Weights of a small transformer language model.
Size: 16 layers, vocabulary 7247, 3.7M parameters.
Training: 249M tokens, 7596 steps.
Each number is 128 + 32 x the weight over its row's rms, rounded and kept within 0 to 255. Layers, rows and columns count from 0. Numbers have three digits each. The size before them is the row's rms in percent of the matrix's.

# layer 2 MLP up, 768x96, rms 0.0864, rows 172-244, columns 0-95
115:127131118086160111129154126129115150112139120165120137119070137179139127146094139135127131156086164121122168117179151255097115083057117156158157145092082141135096130109160099085125123162124144058136120108145081124146122153144165114074121151106122139102149160192159169111158092164061116154
111:061100112122161200107171115142136099083139143045138079114113161163130101177093126089175132161142126132115106129105095139150081133096108137118172048123143152136107129137163163184121149113108135116082040090141159117130118147146110164117168151155119109099145135153125195145171191063130137157
055:097151105135100139121085107152118152092174049150091115124059163175136117077126118102163123152137199104161174148122122200159152094193187138107129161132157149175073140114099114102149095137086122149111137193125191099148099145167145151072138169131088165142133102134138138118121137116108193118
114:134155162193134088129131149137149173103157127171114095132120140124164127103113161113135140116043107073090128102079134134185108064130169171131166154088156156170103115148131152165077120173094124111103134142140139143150192129124125150112103189200133173131070079129110173129071062128093131100
117:165155111154101146078135093113113100094143183125122134133155079143172121098071173116116093127157125132176142150089121173165149149113140177142155109023167131125113123135165207136134125141117152061119144125130160133116194115137144164093067193124134166082068099136139051145132129134109124141
112:118131132125097146130116113117090102099149098129095166127125088177123125140136199132089145131114052058139154139129189174150080051057140177148117099069149098107132104153131138168133144157160124133110102103113111098160139142108114137076084125142144164112170122204162100143058088117109100186
100:088106106082076121138082132112103157131159136129083061145152110108102108123138152089168193125114145092141205139098130202155139131143146131160101097160166093112112181129132190090107203150190172102087134143156108132135111118181163125102126132105139108144095089147122200130095100190121157115
119:163198060129137125075158156122060155080109141115119123016173129110138104151076165102139181198137082119109127152104111139093160149106092172155155162087085134157101132157124169135148131103100152139070168129093133104160152119154144123140152161115122157166117166177093147131135105136082146112
085:145212107111076175150165121118081137119116171132111097141138088107097078165070141127130180151131162162169100139120119130122064118129161168202092063096131137110120105163158138105114227129110130140084114118108090125107141097138176084114150137135108188130089142123164088130141107136111150062
100:085098081103107144108157129166104107088106117092136118149143167117059130159146106111172197188109135185090103139095115146178154178128126151140106128092103135100105116173150147188163146123154083092104142127153112119132153172225172095127141165124114170064075143163146111147120126131115059096
065:114114148110120152157147124134073070108092117113127103071096132123069096121070155096177144163077067144153153161104127103139164111127168194131170169121144077126117150105110116120098191151124142129104129102186123124169116140166179114110169208158106143103127149192120076096096085172095099138
122:103129101149101107128164114170143072091170126047094144115074114163099126167174167097171170147080105133140145150130081158159124153118134127134148138119115173162114126125057159118127124114133086131144091117213108127154118114203123193040144158113088164088140147117117156152173100099136160109
128:124153169107074113115158134183152158110139126091113139108077166151161066141082161112148155122069139124123141168087200122096093113157119151109152153076119179162114168145163121126123166135133198114092122155140126182142123147167160193040102108116120094135079126106082080122115165120157078111
055:097177156134112124119121106123125141127148128104066129105133122141114093053106185133169136168059167075153102160128194133133155151109120181114127120089082088152082114128140181107051118123123162113146140103175102100146153081140164106088146129130194173116142099190168081110114149127058116095
100:122176098166106100102100129161160154118086160065126083088121138111174116091164106060165180082111109187175146168164200137121120051130091160095148132139157166122129144129095203165109151136153138171133182167106155142136124081150139073113145131097141079080125105108128153130124169110121138126
098:137153133079156141129105135145111139118139135135074151065083123108153112109077155134166120146098123154130140163085071130139101048120082139125114169100127066151097080184141174140069136162148081104158189182116166097158152134146117103118166070208137104167140134172107125127150169122113068134
052:119140106095143095136119073103122118110157105158070113093081137128136107122088111084182134094123122121159154155154193155193156116166105139122167140113089083106054108188100145090104111136187151126173150110119102160156094178125147118126109092140125142114163108213146115050111135163086126061
104:080143152112114139067140134158108160126175137138117151126145173145098135151129170134147086145109117093169193172188179146146181168089076133148139112093120135169103123135118136129097109085109087056129166181145156071183124097130142154149084171145113124097106101173129169126056118173152120199
127:094119157134049123100106130112130136132130146136090097115079029142096138133113153117161088197094109120161146149128122196115148140106082133175085097162153078202103148100161132113103140132175131107111100145127143184106129139140145108118128132101187177127130111155138115128158071080122178043
105:134119160112101153109169092108114132098159151132136101143098134105161092164102120079194204120101088098185129121077100161111160136102128173106129088110156146141154142196136166079104124119100204127102100121156151088071138127149119138056208157160132199139119125114161167118176093145136142109
110:085148088174064115095148120102164133087129156102114183135138097134182166137058184141152125127079069105132144159109100195109105124089090165083147153122128070179120142156155185099144157139134109144144167130150154162152151135126112109116139150130077208096104081162147154127085084127090154159
107:076089106137130149117110160150108114134177151072123081144106133151100143110154150109148132202147116135122103127059119132204103137146073158106148148155157082138145159126080123176137168123154167112178167137148099116144102181125112221115126113202057115123119071139114070074132114146125144114
104:149126127093086114096092109168085118179193087177119119103141068160079145137174144104152166189119143153115166148082142148182171153112153150134132137116135197141117121100105124218124143125155114121114145107118067182120124176145091134074067117135147144117093157156118208091136091105130127136
101:139153163091082134123165078185107091164108140133108128154126155119143112120149154151146098157117097110141094159082108170154192144116145099092160137071158136127110121145097111114106106149123159128155107099127108187212158149117171089139163150196162117107114156150170078032099035127125135120
079:102118158141112174071144110159068120123135165083126140125106121143141101118111137092123198116113107106159147142119141145139213120135116140182079101090142127191087121226091168159088142122170174127127102149144082119138116183158145170092190148137101166122096108139151173086106114077121166166
097:135159147110126147151113082102108195098187129161110127122100104125120123136096206157136072131123173158116071124081135114133127094115140129181134140103105122094083171151104123106101129167084190130119132137129040114178136148128180169068178083159108140157128159163197134121176131165128095079
106:101153199117134139153184085118104181089186181072099148124067198111134118161059149104141140175167085149193101139106131094118116130133148139134140087169092132139096167139097183103096155118141167151155122101131140119089066135144183152115186116155125119137108086114108085121129121125093134074
130:091157141201128117132057125135163152158131109138087114131094116145169092113092153109133070179110149128144166174075137113163138088094156155138155143151093092143105093162079167154052180143140084141112109172126098120172194094129106109083151105173116151109129119157123212094083129132135092102
111:160163108116126132132093130141073131075056183089075126115158144107118133083115151066093136110128129119188141145114171099131117130134096156165093096159174114193114091129143120163129158255117179146132119124091094208164093136092135126148128101151151120123154104130165146121112084122103109130
117:120110056152125158130187076177122211140119131052113074121118129116146102175081120079123184109152131105068132142106098153179114103120072135125154129114099124139091149224124177128133152211109142114144081130085115146151130105138133182154131147172132155134117144095096115132117143155114095138
113:092119190092124145106154139100156150127149100110138148153093112146134109165091174048148120215136141116093104091145077137209202114091122154112176100152080108133094084124116113158129145163138123166135129210097105149142111130166125138137128107190083154087122167117123118128104088151110183085
120:112152119114134129117104078153114183118106190109104061120095132146114083114063225094129161099106133137164089171103160166136109095080105142153160108071090145168143112128161160097050108112124067132135137110100160105197171108096155133083134112151143147099064117112162144134105105146120104143
113:116096162089107116134158133167103152143175116160092058131151124179113058116063116067157156121134135091125129128172113129118124133143174126085129036150070164112072131135130140184046165121166142137109124153140138173140139158118160122137138152135136038128152164069109101117109146109098150107
129:139144185200127182130166075116122113100134117076098164067038144116175139140136199099159129103079124177117138105107095073154169136109208143129191160152109073150117211122122134091126095106093139146150116119122147106105153133143138132101157117133115117114155130117089178107099121141114138158
108:139073081142151139111164022171108156109140127095098093104076087155114148161140185110136160103164085142148140139114098128139148168090124148114126083130109111164133140212092165128160105148121130136104082140102176150147101179124179139142131100125154132141116106118169196130079042082129109145
105:139144138140110123103171098175109082105179141085096142124143067161158110155075167116117131162122108193092147142136120145153117091103093144122185147056149121104095126153085127138089209175146149116100129202088140120206158103088107140131133128129104073121094166090118123086144161148127104058
105:097068047159130152109197103174123115103175174155138138115132122135133156140093119146138148127105174157101173141047132107166152100122117169117123198088100125161083125130135135154057151145121158138102144104132089124138199120138137141109166190116108156114072179145144093128106123140044092132
100:161134115085114159058138155191099080125185195124099115070155126102153120114105155089139194106111104199096058137080106154172126182145132146157103143120095132123124203171083125091123143102147161166123147079142066137140136117155130161142113104122152144138101113122142102128087122154116160066
045:120107102119076150123051124145110086118092185112096116124099093158083162126130188132128114114101145164076116144089165122111138091129149158115187125100162083088059159156083142164166111174118174134096115180107107105194151114160131119086149140163164188136132114106156140070101112130077170175
122:127162174133113187090087115125142105125176135173139125122129106158145107111137192099162087152113090081109179161093146149164124154117138158151158117129139193171165140104088124142046146131184150126143117171127095157075190138146106105053096120168119100151116101125143091120085035165120117120
093:072191055157094144104088047128176149137121197082113059105114179108100052152075140118170115162106154142140113207127103139165109159143106117126118093111109151127115132178143141142114183142118147159131133109135113186112119133154135141122138132114128156101068082099128079100167128109131128086
112:176144159103115141098159073113172177054166099173123106120142144175102130162164163100139115111075076070076124122113139162096161108152115143143205123105097149132090195122104121119131152135151113172107096094178149110097098125195129095126137159154138108049136064137151130140098146161113168131
107:095120077131154165104190090152081170143097153168075107130154156119121075179166132074178115149123101091155135092076134089181100128099113123135110181126178174151114132116110130165117131152147095107095160143130034171162073163128129139134093124166151155095115145087133108080104070127119173115
114:158098124087108166105079149138170117145125202124106125117123080108100067091188131072140146147126166122173111177114115116170221121098147146106089190074139076081123143172123128144143155140114102123110174115120086114113212172112127093116135103156119141104116121134120107195107075156107149124
065:141164134146066142141109075149136165094148147075023127099121090117134100129162191065168166146116112139106118208164091095162130138124109142189114093119107099126091126173113135128173165121163116119110172145150118139103155161189132106111142190139135204134123109138134158116094117153122098183
100:118124105127150120110167135151093196088086155181100115103151101119083100089104163104100165222138132156161111142149141115148113119131091103217142123179133119108076142179108145158142200142135187067103156134137111132140135134168148072121129166102178118081102100195153121120099135125103103090
059:156120118131115182094118091175089152092137133109122095137154049164117120130154154081175140170075154093122180201149139124143140126111097167102122054140077116131096145190122111182133191159091138089131158163139096119128129178157166113082107158162098144153169149144110153071098122161108166095
111:189161125080139117093137115135096164042155169079096110094118103109129147133137190076116172122124173100156106172108156119173086135102122153170090100159110151147122161145146124125071095219121174115090107102127106191134157112180100146140093194119132175119135092138163116137101092088139116111
052:089124109131081125136127166096081139135085120132062055101106111136099101114125144096122150123060099130085090157098147158113114118141175174126107118139152130176069184168118166135112113080147130113146120103074075113106109127126160157108146189121072077108161109171149109052105098091075068122
102:116143159163125159124174116186151156117127165140083132087118160144129139166033108103142105113148147113075158152109137081176161139128133152176146146139057156118082099114084108139069118109132144081114123122109073217147136172120137116126141120175182165158167125117118160114129079044111157137
110:143034119148088166083103100094117130101099127054098132131141115179136102134099150115154142135116150108158142120082116220190172114119105143139188082161153123167114152126124197145109228121120117150090087112155114120077162133145153176083089128120148169129118133160138149116102102107130132155
110:061100128119084123088154121171125143126131099074106164151123153167106170085149175143155089200091144131108150099151148168153142091102076140157149134173078143139093152090070098102139187092156147122133111145162077135164129143123151186070105101152075116108146165153142092140185100099096189138
111:127143102135105154118154102116132076073129171167126125107113073137158137095081133112122156118083116153167106136173130175112127081107103173184106121099161078115127120143099120153139185155156166105166137136140157134148170167147081127084155221139093180141176085163124142136162148060086190078
107:119131186136118166110138129091141166176135124142099157102087142156132127124158151117118079140129106171121144143142108190162189086141149129105147062152133134139107157117137126201075099210147069136152105127126132161184147167166163096145061133125138082051122124188141152120060150084097135131
106:113142106102131138091112142128138187100160154049114071047105165101128099125098117086129186131112112124087164126195133167162100146075188138180103132111105143205114132195121120123145088170105084092148130132082128130115157099094193132130136141125129125121101113133135158112047095114128163157
073:136129112133068200177105091129064155103150146045091134136123133148136100105152176116150152158140100068125170153117169140132177070053094219095146129083104122125113117114099121092110134175111124127087136150081103110118129135161155142066144154146154106127150104162083114089148147109128177143
113:154092108140133185117161113135128150076132134107105150126122143145116158100151129096178136171131182154123211124132160146122092160083050124172164118164128158143047111147134130130124202129160156149070081065170120110162113149133091094124189123125112156111111050161094131145090174123104118112
055:130096146161075141116092037144093131096153144111107101143069127186133092098085146110187088147133162098128168137109120140103134108160168178145125083096108166076137168160151161169158144186136163131079127137111126139209160154144095140165106172128092132139097154130133087095162163097106172181
100:113086082144096148080159123060106137098145139149119060115106100149114136195193220084097100150122108104125171143171130172147158130130068117111133078096111107104086123087123142103130135130092146083142153217082141111143107121091167146135111137200130094143086149124128135129163147164097148118
112:124101098130132158087076153145101148076183137071110088141106178129143139111144149065164134175111109156115193127166132133162108152067182146128104164101125171126110136132065153142084131098037147107064074123151086110161163156081157101116188158165160123131130146165146101144136133147094114124
108:150094130144161247086163105115120216119116182146136148116068147155093149158161149094144095106118144179172113163148147135138068127118092159151140099145110128115110109151114151136105108146158129144128096118125166150158113084109110087122195116160049104086106060122151141126142159066124104128
127:110154122097158136120195068183108113101163163089104125069099121147097165146091132098110210149113047123161109129139118182122112137163095176121129062104071141143125110189071159118125189146156100169132128136143156076203085129128127142132140104150135156122129133107122117088134076097107148133
054:125123154130073120060155105073093162113192165130074104127096157162109113122099184088140086179129151157144166107086152120100087154165119168110144100139102145102130164096135133137120156124078219095104150165161163156115175145152171127075103160115146168132120139134209093099146130096084119144
104:100159145133115173123155103165112108144128162180103165106100091148203109102061101128114155105123065083131111139138137122096140099132074188111127142060101106184126131124126129139103114230102160126141173095111111175127099153132138104109177177093124165098179158131111075093107110120106184166
068:070097092122104147108138116146119133121168145127093143100070128175133134164058174116109158155125088143122127101136091134163120142100137178195100086109090166153127149188086104127116153144103106142115141170184096121166186119212160122088147149171076140071134123184127098127118157095059117163
108:101092143083139148132098114134116142144103169141098137122131090156128104104120094136135131099121152144145182179068160130208063162084123143099136171126081186196113107092167135104049119168157118104088162129145089150173149154185121076113194149146111157093086161129122153121115100064121124154
123:112145110156149149143154119166131079125169130138095161073050120167159157155135116168128098111060067160109111152080135150146165092114145174120155173057100181183106108099084146187077119153129109150119099116141150153144198096132124113120127170108090180134137175114141137128125076080082104119
106:139143142131047158137148101092079131133177158087076169123175090155136105173122160126138157085110113186132142132079167141184102081128110140144108133141086107087139094123157149137085204195110083169066178121158127155127117109190160104133123094118155126128148152166131133118081117085109067148
136:073113085182126188161106130144120118156157147116102124159111088156168069100097228116116131181143074143124139152075127098152122087111163172103144163092094127148114105147098163172117152132135078145103150085172105122162142138111119113131169125161091134122112134239114169104108135136092129079
060:161109097166105193096124151093113155090180113051094085102097106156082131132110122101170148186115131162134167133120130155135088138135108128104094076133103123176045096151128144139118200158081108188120137145128110131166164160108170132077152144128055128101154144142154074116115134073097097117
066:136135159109077169122118106133146128139201168103072091111089079134167097144170185125166159161115096135159119118130127157163139126173151147082122092097176147178115160112108138091078192242116161128109088146118126159199118154115106122142094118128115106088090067175128141119125126122093140127
112:122140163159147170108150087163114091062170135133078101141139167137114147083140133125099161111135086090109092141128134142174160093093155189160102154053100122230108087140136129169117118200119131148101167146125128138140174148109163209110121166169139144152134155153140088123086130167082158106
077:051093101085129118099098092142104115107090121145111120114107142187111113125114126096212122186079110122147129181136154176121146139129129175123087075158150118172067217142167130164066144157150174141081109121170132140107110175140129107067140142139104120124117109185102152096167129110088142105
# layer 2 MLP down (transposed), 768x96, rms 0.0703, rows 172-243, columns 0-95
117:130146035141214102092131090114104118138166092151183080100112111119154104143138144190135113083182128135041095137122106171088161095095111115148136130069148138103113144144148181145110115110174112131095146172119140157136079158074136153151140162099119149106151093080126127161128079175159161109
114:190113131109154087155163081123133150113064120117055128141135124115141092157168171148084176148185128134126075126114149143125155127092075203121036088115120149085116105108117160119120097086185155150132168106138113103121120088117125092176142146111125131084155098122179178180143138160190132115
030:173143118166153104181133128131150144140129138096187078140142114111103141055140103126140089154067119118140097094166062108100069122103131102100137113098126098145173094124143146087146107110152141135182067136136123162102152141089065125165140067141146102222133112199123106173167087119077111119
114:091048099141159212150116147108083132120129121139112079114139147095181137107110103089157106111161129130143159048170156156114143100154155138120128151106165130166104106158145110127066129158152094149096140147132082092166153118183146149174137118114221131141121123071113123100175094087126098200
122:140162044121095142141085114081129136140148146094115164105193070130132176127104045168059108113156174149130077070138154107078107141121129136094130153091119134086162117093130145095169149120155150114141083147138108128166193113134149175181166171125101078150106141142155130193122136122150171120
119:092069081182134149171079106099137108102066146079211120140111165112154125121153089121115124134113180115177087090144109087148103139124157144111127108121106071091100104122101130171159152104158179169123160112154155181064172146122113127171110113111134088102194062134149098138154159139123163170
096:100140142138101162137084175132127145173132105095114154178097114125142117069156131128057088182184086118118137123125130134069169119092147108131088187099132202092146163162143154188139127099128077093135100118186100065080098083145120111121095165108133159163200130137103124152182134135105102139
130:183183054174109125131115177131099177150086115117143136076125168071136161064135101145153124090166126126080107125116080121144117104057092132118117109093104108099101143086157166188143153057113182169145102146105155148175160113172138154124163089120176088128119163109124164177156111121133109135
081:144187082080124141183095149169192127161103083106131115192165105061121108116136088106098112139164145140121105103140104146110162102120180088135054097127188153122103209130123106101125115139117110148201123102118137114149111167136128171102137116056136174154166148167134111165130094078142111095
097:113163103081105147155106154090155131104178132155183155104091173134104123079156092147124098152099140116127127130129071148089173094169173139139052170071138150134140124099183114161118121145109129149161116114195148141086105112121115099128109108024123119151148156129084149100219102157121106174
041:063117139087144155169103143064109112092113142096166093184166098142149074172155117098148114159092173098186085182115187062124102147118125133183135133168126103110182129127153129189119130138097166183114106148159151112087137143139120128089129079117133160146139089150155119134160084060152095086
131:092149152145106124154139141181140187160167143135150084154131146092116100113128167140209091154114136155162154103126118093168110118134155136071114111119151114128088197151168182070132142145119076104114115102154168148121123091173132154079132100091131075075068100125073171191116065116088158138
131:126156122157082065123181145149109150103178134069132108111086091191067158132108089135088155115117215110105122195143121122131129160114120177070096101102163123093119135083156135198144123150116165086131107176127140159074141125151161110174162154112141096130076160137112127113093168097183130114
032:146122120151020119185093138069109118113117127199177154168173144104148122148140104120071023097122119104142084135140151149078110105130106123139084068133141137181093144137161127148112154081147150143147174092146112085169136193122180145115107148104139165140116102156124128151106092109131154126
100:130139141119102156101126141147179098100143092157142138183141095086107142113126167170134098208138086083119122153127062148165146098119120084127111149133126120137172084154117082106133117116123139111174094124095076134195132159123148158119159061082103179139146155115138065177223092119196123121
099:102172057138143137111096138167080156077123092124177099070145142054155180095176161125125105116124133108092098121120119118164171145121082116125088142133086159116078159083115121172168129107186087175161160121117191110104192124133115180148145136143165143157120132138079099190125125126167159091
023:148162135138142102147139168178153127121100114152162176149181116106147147136130106167130132150144162087124107046102097165091089120146138075060122148091171166124186156087173157098134168119168110051156142106144078073149129128074129150098104096146111124192130165102075122171110132127153100073
093:150154095180108132147102117122181133172106140149191134092113141135135111074092116131106162129100146130139069119110091120143114093135109089124150169159155156130164068127114126102155045162143165118098171130076091160108205199112111149111156064060075155125136097151163077174142165116119132117
166:108135184141082076143178145086135149130181102156149112100079099182142135155168158126111111158115094163135129146119153148074137076146120134134140087126153099131147183129075136185105149172090092185098071084127147128073131082128080097091122157127145173098133172117188146123119127071082117189
109:141124071145104076165078206134127102180151159177151084118090162057122125101138124084107121106127140144114128157180161137153117090164185083097078146144141146151183134117189119135159100143148111127164079084132122137157140163143066105136088149071121150099114105134093134148184118114149081186
115:120125084152074150109130154111125155180084142117130105191132071151170137075108135059112083112112152117152100159091174190110108155107127125147083164120166158163122081121138160107141135111134073057086128081123095114149158131154164176080174064120156136131147151124205131122082131157115151164
100:153096126117126069173115122129103169137108115150192140201165070120136127117159142153109103128118154103123138150172121125056061142082139189116187139106136125076186173142099141144132091139148120081118101158110099124108105042130128163108137155107160132181163201099116128110104183159096112107
108:146073100155172088151164118116135044117107139147142144198134111115079157154191131131137131164141078127085116108138067093152087133074152089137126159159157143148114133075100089206131094098128110157191124133115170123143092153130105129141140060107094154137074155177133134122190115127143083100
101:156150181146116129091101205153167141155112106091133187128114106132143113132093111069164145104142125142108165047122123114125126112145136088080077128177136178167156124097159122105137191153128090158134132064150166130147118106109051099147163156056110182103192118140082098135101134155153152114
061:146146116150068081154117152154181139154125163115171148147146061175180117134162132117084107106108133113109119115128124051061139184113132124076157148163123169093189075118097139135123088095135128116094124124139153087130152101081145102138125069108138114155154203107105129196138159111181085078
083:153096125147122150117130125164164133093092129117146117131118179145161137114099116106126139103227092145162146134053138143121129090146139068127144135159094173188126121167167165141114050116155095137118114128127079129187116073084120086155106080120193130183115122092107086182122168077140114180
119:102107149151088145144092131098092183098127083173180100128141124175116154134113064067136122109165219115168168100087169140132138137104140124126131051175104086139078135112130157110145175094126130098126124089155119112147136114097167118136056186132175192130088168112129165090165109161126142113
130:123137119144127134132127126113156076168171151129145136181142097105159135084097137096083148142055065147114129158144139083119140105170122128180150215129101139164192167092140185142110112162124093150109104117094135104140089137138120101130133062139130045132106149062149123162123154110166176047
126:130183128149124076104134048167103178094069145164162187154128107152115099173119115038085113132145082183160110134122140156113113110194151168146124123167153167144086127079169121167074168112105111123116154146129113137110114071155142095167161187128159127062093134136126098153132125136144124109
126:104127114148087189093060139091090129122127109216117136140186156119091130137116101124181149134159143128123084123134148148036154143139138147174123117176129080079114110128122154139108134100146105097160126131172177097059162114136043134100109172115075152108183153148088082165140143139126156132
120:143108161097103110164181112102176083091143177119073162148150110161133106170140162111089113128106165175131082096098131110154118106165123214060108157135192116122138127085123162151087115112149123123178138165149137085097077107148125079121130190140129138067139131116090152173192111117145065131
117:110168135058055125175131146125187086158147130080185124188154140103142123107131198101184116122096125130109133114165101167143118140150105114095157165106187134157164121110098191091128137131142182156136095062078084095118068112134139135128154109104146088157134072076089117137124146119096125093
116:137106132141098126092178119104115171153098083122115180175131130175155111147141153154109107123108068100128165152140187134126113149054067120065118152210160139184125098076083126144180150119176117070061109103129113154097122165129158101143118144150091127084101129130150090170114086147154142174
135:130141140088170072102138141063087141084151190085132051154141135162112162159178091137147076117141191144100131143172164176105166119114146137122150119103106142130121109085143087140145129135123112053086147160156153139089101097091022104143119158170132187097118125130141106136159115151159110147
114:165163168138140069145096160120153105171163082123166155170146163164140153136118116083083091157086138107125098086150117156118117091106180110064080125110087075158171086084120093164101133164148161092193181130130106141070156055106127126128124111138152112133187110177092137118132154134185139119
104:128104139141156135195099135152120159069055106139142118131101185114098130136111134144106110123082167131128129136082087085103119121157145127096177117105113157136134159159158161027131149132155062158108165077148124115153188087127197184151123148138117116129180088107159153137115119141108033127
122:111096182138182072131130152064141180118113190145158114189150062154129163142142136099124112129111113118145165129079092105097167081182098093125095122153132112130091145070110144118114125098159109137154138117124067117144145171170111177177169144109104148169055159086072125113124111129153188095
085:114125124149152100110095105104164134200088085122160158140145141139155164201127104127084033143124130130108156102102132117131168087129155131078154153119135113129173149105144097152125100138109088139121108139108166167098042154141137093155096151034188095190169134099173167109103134161163116130
024:158125173136164111167138166116112057125144150101167161122098142095135112133086077074151140105121078093165126134149141142102182121135145108092115134086106156190120116120176121216158132142132072142179155148115163133095148208083081114101106046121132154183145134169148105142117064132119127122
122:098139128120139094071154091160131073129130142126100149155150118159100168087132127193163136116168121108137120071076122126138094162141143167091107133098190098176197138099072139152155113059207141141135096103168135154091074131135123141118151107105112215130122126203112140081101096136128151106
093:111153162132203157156132161097151125122111137104158105133124118164152095089137107188098096116180116089155125146185127111096201118137109075139095128131112121080125128102085056196093120122095116132181186116088133148166141173093124129155175115149191112175112154103145067147109104150107093070
122:109146123122139049110122168121125151095120126112209167071104105116140135137119115120080236124138152099073148200093150127104119147127098121154141115109137096105122137083135128135076118120130118215095101139113184120103140144119125149169074135185128134065194122142133145176122118152153138183
114:134138158164048112090103133109148139106141149121131093141116115152088153099127155107110111178182131091132122174131097190063121153150158113114148104069088089128130095170085146140123142135169126114130155180101232169146170156135114166110082076109125136158149122088092060109163193147096133126
137:168174159090166160134106145085167111129184144128162133178087126133156133153103151117154120107147119137117099137154187094155132105122101174132060103093105110137144158095109137074113088126124153180200125125130101069152126128054146101157047158134157073086160178076120093153106148180148155123
046:137090159114095117099112157142108098181168146069136064164151180102095126122124040112089110112084136090128164167138088137116140131127145143190098137134163090163125128131162109118136149061074073147083139095137152124117193143147153166171170120157217136139090149139190091115116131134102113128
102:132120139161138098143159143072128130145133127150148181153143168122185120143179101171081107168156109084145159116131092098131113151166164220136157168134150077126127091114142124130080092091098151092136094131148116081097020126094140153117221101080133122095118150136128120073140108147137112086
025:165165120068119126183162136135131112158064105124137108135200128070139086169158077135097143059168127037173122077148106132109124127149102110097132118159142105096178145154160205120126124111142148114098120108142164138078126107102099131116154098129115135177181086133146161182140105112111138057
117:084154090154133084136103092159097168118105146153137156092095130139079184127128085139133147133120118124139089126171149170201119147118111155130065111237149140131167093130121059137144166134141080165099089137108140146101161109150144123149104164079090179130159130164108113123169046095174118095
022:116184140141166108167125209105123108142138133157180182090116138143083105072145129146059087175174164087093153119172183120143140126062094106120143153084110152090192106117159166114118118154126101172140111178064116192159094120093094149143162146141155119113116109086148110111095154119137121158
109:093104168175102112101121110130177183131126119169116115147082185116121108136153155183101155132126134107102127127102167144094091149121108107108121157114119116120126133163174107102147106149069150192136076149167057179125092135168180146138063082064175147166175138130126086111068147153074077152
120:121182104158164097126060149123086117126084119129167179163198068074145108065099072111108141138100147147102070177102114093080123139125121186173154084110141106166152147125134117167176147113091091141099133078194151103108107124128115093152079123157142140159138175138150164100141136135125178157
112:166160114142143152125111191064104109077130121137092111132093102162110123099084123152115173056203135186133096135117091112171164128157153154114086143094092204173140186132152122134161143106143181136122176140144130121148143108111127143092114082129163141175101098111150074088104082181110099072
104:165142116176113056198106177197191140108102154139122139163117090151131171128173085152146125108101119133117108143125090137113107135164163098153150155077168175089109067106083076083163172145203111095117090100143171146133119127162078119134097150142139155083105123129112130199133149124141109093
112:159138125123196086123160181187129172175143098105148106113081123153155152095150097181131088107135069127097109118180150131128133118138149080142137114148140101172118095112172101110132102106079077209141065138091122175155176157086134108088192120060133146098144112117102151132166087128119096092
111:075143097153116116165146140144160110096158140089139181112051194163112148197143140137058155135098174188130136131137109148151141142139124127187058113139068118116164126088107130135129125167127102130132091093202124137111181128190099117127162053133148109066087108142140126142099125142093103155
046:172145153139098072153170169085156092145190137128177126124137149121132164175082136142100130116098113148162138136176181094097094079135110129132121160144177123087130086083114130153118113137185109088176149182102114112155047138099100105154130085128097168163160150043103075141156126098115164088
112:161117133140098140145104120108127046189147145097154126077101116085131131042084158180111108154119160118091132169157146117129162206116090124140106184128113101132102108130119143126143119174107136136149101128038105163171116100041113192182152126140119137159108143118105191103149133127088139131
026:100084124169094081145141125121097127113087079123135135179206194097173112161156136151110101095138137068195175140145113150159137178109102110165092088093122093144104100170146159148099142151146106100173094151133200128119181165089138107149121159138096116118113119141062112190071113110151124096
090:107174081145146112137061151129141106192121125097144181152183168114101141103120055135119138122082161102153165168086144146132062182120148073139121165147179147090157126183089130139167142118175115202150095067143105118132116099101120135111136120089128140115142111111173084174107103079132105071
115:146110127166136129067112126142138179110142083099151113093145157101143123144068118129101098119109188066099130118115127148099050112218169155078113107097138151124161097143233191111124136170141099172158170142171169132134129085150115171087097143116112093156135124130090109117146138154108081123
107:137197125117141117156145120111196151134126131089127084115106164098161090092122116105147089178099141175135110081188115151190101122039112168127121113104141129084149146158152172115139110120098207127076131111169130151092142102186130079112105136146138082151098080114159186143136129065087099126
140:143110115119123124181108144128107180153117171184122145191159124119049125178097064146110127145190159104133099100050086088147078059107107116074084122140176190122135159129161155111115162120100113124133116148125087099138100101097162146150142106123161119144098165203097177144114137149160116131
026:102137124166143165071099126082117112116109109127191116133151153093138153152093105213157127138177114089145147186126148089106099093088096062148140108095129144095161112096159136180173085101145095157122165078086123182111154175148095100170137182090156151104109170109151116125142175091189132154
102:137212104150154096164107129109149104112118147158110168158177118093126087145105169078136076060116111100109156174080132119162109109107179111111083131153116093129145194149149114114128138083173114188130176179151126160132136074109110162141092143116157081137169131214103147096155098093088158128
055:105171132133156127171130143125145077122127209124213183133123082155123093169124107131132132101177134178102176067118150121180104106178104110092094160136113138108090110119140150109117091147171069173144071131126124180100148141081068069184139155128129139142075100131130107119159105156125123072
107:150118136116145147166101153105157104148124106128179166173132202137106155144142128120146126093187228152102163094122094174145062147066112073093144076100151116127127138075120091160152119143101133120151091098119136103090145097106126040129127123109130160102096191158103138182135105129181164106
140:094146145123109131168094141128116145105118151083135138159130104144147076207128100086094053093082130172143164122164176125157127159100143099115180206145142201122101126121181087144034103174151172142093150189094118153107090123158130072102116097122132114112136143132127133135150083119125089111
109:138110141136161116168124149181185120182096172091144132148167176112150155127132117155104075176087173156125129142129100095161142168056044113108109124101133127120103149140126129157132139080125130178150091192101078150189132101143146092079122093086158099161124085088161106175153106070115150092
133:114115116107160151135148104132165111164130123117149117180163043195169125140125101111030120108065059140130128131149096103102107132165137143172182142093075120197150115095141192165157151127144085225146103115137130082111128132122139117114113093130126111120086105130121117158140182096148116106
038:120068103120116121133088059155140105130146109062209144122136126106149178137066137170134154064152175125093149176121123116125179109125107098141117139127083134080088156113166134088123082113158137136106077123117148201097180123124090129149168127115115174153169098128061144179151142129196131142
054:162121130151163127172144177154142164216110139135159151177146129135154115110116148086113108109140171131090121131162096093096134091121131123107156153106118118196115118121129099166155150063146133172119151136155099183154148148115127056111126074014122128159171106088160112143121077045142120113
128:118071092154138152154133135116099067115144132137109154107123102128166095132162111105167143069110134086101159156116080109146072159084151093138149150077101096121141124166181169139128123185156092128172179174075096185143071146120184138144150129099166114173115119114171085153194101111149064098